config.yaml
parallel_block: false
optimizer: "soap_variant"
doc_mask: false
Each number is 128 + 24 x the weight over the matrix's rms, rounded and kept within 0 to 255. Layers, rows and columns count from 0. Numbers have three digits each.

# layer 10 MLP down, 96x384, rms 0.227, rows 0-95, columns 0-63
134119124165131103119153194133152096134138094139131130170094159090109148136100118131115119082160163164138156134126117101174114097148134127121120131122109168123157103117162149110117085101154137
146079175113135145134117148137142156139086113134102144142120112148101166126130122156145116152154151176087087118121120102112145125148150152144121137137121122100168119148137172133105151116110095
144163131120135134093118100106128122092103148128087127112127101190178111140117093155092120138126131120124153122138138120149122165128127113092135141109090135135085095113100138125141139125153114
120110096105103102150151132141203107104134141120131153162110114140112151122083089084133142157102097117152152120122119124122077172115092135146158127132135120109123095161128144123115103108143126
158143092100157108143134135149131127184100163148125141103136137128132134122139132139147122149117088145065157147133106114120131140114102213143131175099130134154121143124100185128116082081154112
146128160077145094099160157135159127144130154158133168132116118149160154072130126098144120124142164102147055180157175147134156151173119135130158117115117125168142129113154146166158118135140156
158140102116127122160142100147158174129135105132130142101131137127161084127159161120107174120141134122135122131089150168136145108144136116131147132182144158131129130121136126120085141153171127
160124154171133104115142127124155153078144163152125123152145161117111134100090075131121159165146123155119119113173148136174118128130165108110136135167100152110153106118142100114181100095149122
138116138126120125158159124105159138105181121120078156158148108124155141122133110170142116121136124161150125156146130146144107108163131145097123127127161075090121120111103154140107107136102138
096121142128159100136126140167137122139120124130105117175140148176089119121109145122143136142133132131113173082090157083122140141102104081093129116162128159112104170071088120143110165119112167
151154111139094156126117152131136170108092127076138136152126108124101164169134089204137154139129108131119122156147115123145137107131105118151109161118092133132109089148133111131147101132107091
116144158122109131139152143129092143130142119155141142148124079108126126156133162096157097122111111122106084112158130119128144114090109098125136140104131132131100101149158124116114135105123123
122145114101162147121150116108128164120116156156115106135102145133121107096073140144127128119144124099102171145128113116150139095112133114112142106161133107157126121107094144093132127105106117
118161150135111149111120100160120133102141180095113148114108160128155120114126125076120131162110124088131117124134158132157082108097173138130099146159194178119152122106138111130148165142124127
108132128167154120143145093115137163146125140153089095145128175130135143191126111129105140157122139170095132144109153125122125130125134147107141130113167118145133106105152168160103121143122126
134125149086139175140102157126126142103105095083156104172098155174120079128112106123075135122164165136155131216150154122130101160128127157115108154139139134115119067105139170134147126123158120
142111137097104101117119155078082111140105113164117094092147094105133121134141109161121103139108120122137086131163086151117134142101164142121124098116110148105107106127117130136156103116116108
150190124136124142138147115149128110148156105117083118104142132146142122097154132173092141114133108105145155134150131139108069127121131163149136103135164099166181116130082143132117109128131143
123127139125130131114111091113118120112126141143175112145144114100129153099116088148106125150158153115157107153135130147127117104141093111100092077166133157129105107096113142131125125114138110
106135072145132127155135146146093126166124154150098163108156124115134109104122108136126106141111151100122103158127128146087129121155096130183159148145086117130122139116170151178124130151114156
134148100144093140108147102154138115117088146119127102142131164131106139095149151125130125131163116117107108129122134116145158103102144092150157164106095124112128127092126118148146130113119116
137132092103094155123110118088097122097155111117100110108112136119150135149138098102142143114152128119106168118136105099125168156098148128125153139101177144151144135109132121115128140125110103
085136152101106112149065155156140123139125146172138176065122130113150108133129165123134100143124145140119122113110152113128142102107141111149120143148178138129135176130171106136153146143054132
150105075124120120109101121117160104188143089101130125135074131157131165123107115094120140100104160099155119145158126119128095093089122126152107134121115077141153139122201153118133074072120102
114161120127139169109132126121133129114122113102092124145127125126100139160132109123138141142139123142113146154129114093114088115130128098149140105125119096173125098153100143081128138138126142
144131179114118128119114104159141105092146146145116118124149161127128155139099134132132137122154125153137083125143142104137160143127128129149156118118114121133142131143148112132188165146134121
168146107177143110110094135133106134141105136150155117078128100056201136126138127079088104132118178156154120129098155132143129107156152128100080151159144149141138118120098114150128155113140123
087115120140134109158110102168132100125154151102159155130127105130126100128142195128118157122099152093159128157133150101111144119131177096126121133109154126139154083137146135127083179135128107
145094127133145121121134144123144162131117134126110138128137123159139102142105118126150140128147171121148127139147160103094142110118128114124127135138132102117142103180111114137141106139155132
119165142071156099127081150116167112119117117151113108148098128128156147144139119105110138185116142129157183127156176147147148168136144092099153069130115111142134142150114106142105137109154154
102134149106112124113136100140151110102133142092149114091130107145155147125094146120087117104129129136120129165108108136086106111157119105134114130108149128117120125137158124117106150127071123
131112136117121101124130145118115130223163153158157129094087083129127133145132115133147125162172145130133109083120131048129139153173127129119105142125096139115090094141151100121138130116137136
112118147090144141111139098131141113124150141145137101120146128118155122143110151153117114084111106132117156122104157139113117129132130111104168131153113167127126144140165140163134164099111112
127134153109120124076156185084111144100109162145122142160105119147074125126115122154183115169127134103152126090172118113104077120089100119139122114146135110092109113116116144101157126125138136
137116122133113122077146124178141131161120126158144091134130135108125102112119142173123140116117134134077114106138108106140145176132182147113187187121139156114113161123142081109095117170145152
153107128117163088124101148107115153129195154155140140100102122146127131112084100122091103145140128133149128130148144143112135140176114126141149127147155121162118117110139113087137113114170136
129110120150122132088118086099115121126076125118161136112143140136158116107137108148129167137100099136146103124085132124135180192136177132151160105084105121139142119139178099148114192075120139
141137148131143094139136121086134127116111131160115140112074123130134097113137124136117138140126087120103097136127118086143134122080128099171105109101131086112102131088107135105152105128101104
126113130143063112207130093141169103142101121107119105109210115102131166120153099145131080152149157159159114106100126129146146136105106125090112144137125101173159110134121135126122095145116134
151087111114114114116083148112094137117145108119158184185150160096121145135154091127116104116093130120115108128137093160133167112155143110165159139101106135074125128125161100115098167158106199
097108137154084127168150138112126162132135105169163131112102112122113151112152089147144134144131172111147110133133138153134138167130124086153155173105146116086132130118143155134106129181146165
129126152141111131117156156110092128117099100130091123112095115111108107133112161114091143173133111156123135114171125129196122144119127128153118130075102151152110094173129121097110084160151100
123138124160147149125168150152145066122131137118109160184161162171098108138092158090132158090115169154132109127102159106095149088096121137174136103122087141075096133094115171124099125119112087
146105131152093103134124162057155126100126136154128108083121140133149081155141116117151110087105108130118117077103161143114124118117117117114098115101151148141168144149093097115136164133122150
135111130114138172109135115121131124164119125119109143170145133159135110158131152162109107131143123130133153120162127140158145131158149142125164128129140150132103095153136134129157115112128102
196165105177125129118114128139110129103080127138147150093139100127100116129117154128128146132114108121132115098142139134104079136126127144134123161131137118061134131126086140160103108089131130
129123177125075136079124126158128127143147134173139115125144166119121130145114159160112127161176189108125163139126113125166126109173133137123118158092123127103152091131137128141110133129125153
130160166084123130119139152117104125131125109118100145164110155141129103117089119086118120089120128155148106117100136135096143108129119110120111124123078143158122077099147143107132060122135142
125136152116137132131142119134154125098157125111067084109149136164141186144177134162163114115088117094114137115086146131127073127135161096158092098122175130138122160136166112112117106132107099
132122141182099099153121095144148091124129128136118159109116141095093145110131134130139130131154085104109101149084157123114150157134101078150121139109142146162116129103133144103121165165085140
162127123110141137122115109152142101107116115139124139151176147129157129167127134141098174112147125167142119108107107098143119115093135118136146083139102134122141131108135144176131073137115139
119083114083151177129123146132140131175140142155118127170126122126163133174095136136116093116078111147123111090124127107117115137093145132144119185109110123150094132096107128144073128097171154
105105127127108131109126150129140161137080122103117096100132105117121158168146160163179100153120110165140151121112117159184134084153130118147143115115108145135132160151100110131139111152129075
093096116139136132168140092109174097085118168099138102144114139124130082125127116137156144115162096062109117146133150113103140112117124102129115142103128096132149136102102156110130108128117127
114133162068137178121138129129126148148156148168114125102182135141133136059115154164083157143061118077129168145121120148094112160122075136149106118155130131132108112097159133181085110130105152
122164147099122136129099085128126134082123141152124110158147110144135130126120130132140140131141102067127114123101116128172142116111106103147087145165128142130107146119116169126174117105087104
124127111178110106145128163119167119124139115143134177143137134114148084142104131118085128142110130186111104119129176155125133145145106135100130134107117105153117122133120150118135128153148140
128162104088177110134173165167134069086108091167131116128127141076104115120079075183067135106133143106104091129101145131134143120123159132129143100144131147107160073150111132125142142118142100
101112144136103129123122109098126135132121148134134107131153149094079122066076113174114154139099142163138112126121126161102125098146105099106082172150171158093107103139090058115142090157153118
110088172162179151128105109108107171123144159119135134134134151153141130127087149081146124106126129184131149176141147165091165132128141080147114100126133107118115163172163119146121085147149125
169129112161099162139119126144118146184106142123138117117124121103122144122129132164135162163106167173130106132076132125146129121122182159078099103169127174122154164115126146137126163109126114
129140097146089163118165106120139069081128109144127139103113122100119132087103084143121148155158106105165128156108158101120130134102075174101057113120142115172159079090144132095170142138146107
154142136154099166103148127123125163186154147106120152126156118114143134140150165156157121105098119118139131104113118100068111098125120115116116114109131160083132150130117137107105146150109181
141091117140113110155142115148129123108119112104141115109090153106143103091126103127152150145140135145122134121083124148173105156118126099139117140151148099131152092111087125142097090122105125
181117124133120106136134113138166185160151101100162099130126160145144117160136119173156140123120139151143141132133150096131097110162085171078137165107128154137124154097162186130132127111154138
103147108130150168099155105128129136135131142122106118135140112105132139124073161134109132150050157132097130096137139113103072119098152144095167137142155135077127128158137141139098103120129088
138158130114163142136160122109103138136112102092111118156108115139073119137140177072144165152113106119117128192083114138125151089118182144124125116110130117110099127123185135126138092121121110
122131107117082077130119126141149142155137122140131118098099144143113129127150093094121078098128099087111167120146112137115129107117137110136086132119136093113086154148147087146126165103141106
117093123146163150143092127178120136132113121143082119138127169146136088105159129100139083088123093113127145151139151147113163131140118140138111077152134145151094187093128121160154107113149101
115089081131119134096116115103164126103158112117158095139149110169085091174112168121164098118177149089096155128225125130101115132111097112152138161128130190101140125126109134095143124154097146
186110119116117127120147102135121102158147157095112092140126129114168103107160112160110113095148080104166116124131125138143108098113134144147095095105140149082134136094107135135089157176112075
187132076092088124126131103136129091101128142151116150122143114147100102079148124132120089128138131141132116114089041138127163152128153168116131151115122101116121144143126142121112119104176117
130137115141100089135088142112076128156106128163131094118093102110093125110124089113103075110153083101169145105149127141134144081134157079082062091136176141123129121100124101125115159121130133
147083138172147174141112112121161170134126106120179136158141167141113087119113151113134154120090101140131092145141146164101089151138142100132163123157102121102165124184126109126137100145160181
109108156085125165132115161101163135173118166122137087121093127099115104157115142096138116096121131117149151124098122119135098143094107135132101171132110091136110142089131099161158100143172104
136143140118074137100128120129123133135079140143143178108131129151104146108138124132119132131110118092146116137168168128130117162131119144109155131179154199094062144105174139122144159150139116
178117099137133127131127131114137118142156125133128123104140131172143123126118115098116141110112171098098121119111143099123111143130136135127164131122116130130105121088139130113115150105169125
146129126167129093117142053160154103119156114120126172128142158150103083062123131108144103102130143139111094148113116120163134140168120165157116169150088198171172094095130152127102069141121136
050133172117131154109151083153144093090122128134136102145122085101128072110108158087101133161128116141117119074176120145158119127138142147111101126079111147140103120164140129132123111116120157
081133150168119119100127124141114144132088100122145121129094104170121124102150121117137132129159154140124167141150110089115153120139116142149141091129129137123128078160170095104172136164119106
113151151126091096137136163134100105178137106140119117160114130113114117143173147131126131115122143109126165121138156138129150116098098115158127111138165128129115093157100137101147120077120150
136164136127093074103144118149113124143131141115140097056135161118155154071081111147124177137101178075122125093120106114159088152107132102122154182081156083118152140108139126131108100110121143
117141089129138148163150157112149164129161154142174153152141165106141078147181125140120098095163154104112102105076127099138094081152115132155095130122153101115121146136144111101107130128124136
147113166143088138170124138121132077171140151110130119153148109143103163136104112080169157134143121076160165135141165158124150123093104169172136151046132104116109132142120144132149082106097125
128162119153124138134144155172122165129110116113135119151141119113123161127104167156150176143121112113171138118128152136183167140153078120123132129103092108149165126116110103144157150160131141
123137128119136107108121112138137075133160131100101135113111124117167117117125119183095133135117110102109118165125125097103146145149124099171167145123107156164133159106098129103151153122133083
160141116171127103135093100098121137134125164149099168125114140072118167133223140120136129177123141121144102184145138142161117114153110085103143115128146119087144087101088129159131077196120075
119091176143097126140107138114161156126152154120135121113114139125165148104118133162116086113135127131140118132139117139174186136163123084105112124114136089130146125151104115129144100082115130
138122122136080132117090084103104139108134157119114147114133120142083100188165164154132122152119131147122149099112093120112143125125149134117127101158110142114079134102127134064122088126176130
129128153132146156134118106158120165162104164165146119156108051143118135107119113138140110134109085122142149134184159113117150157142120102134130112120094121148110117113126125117118128123129132
143105129137112096123100138130116134087126130110141097127101120091117116148147121122196143101128129150131102141081120127078150110112103091105101115149154152113103126104157123143171093143134125
091117078151134094145136126172110121124146074098124118156076112159154086092130139124127137116139124042071115127140126088126132119131188148129141135124147132126108146129151135125176130106117143
142151131113144116139112092158102153152134121103122085119119123098107156119119126111113092129150158122153114116137160151143107127136110135151168143142102182097138122109140127101124135144090118
161160139141145132146126130093127157143125135091155185127127094096165122101140100145122102105083162102169139127104158148099107138116161142132138118092163112184122160119115148150157143132132131
109129136124158131134102128116134150181173127132137100153143131104102129116154130126130110123135114170104144117142107107101146096124137158153142108141053094124129114149126126155147056117081118
095103115092156135112164107123139104126161117113092130107138179109142105108109130150101110080133142106149118144148143142138126113102149142133126125100149115090141087090124162145124111135123179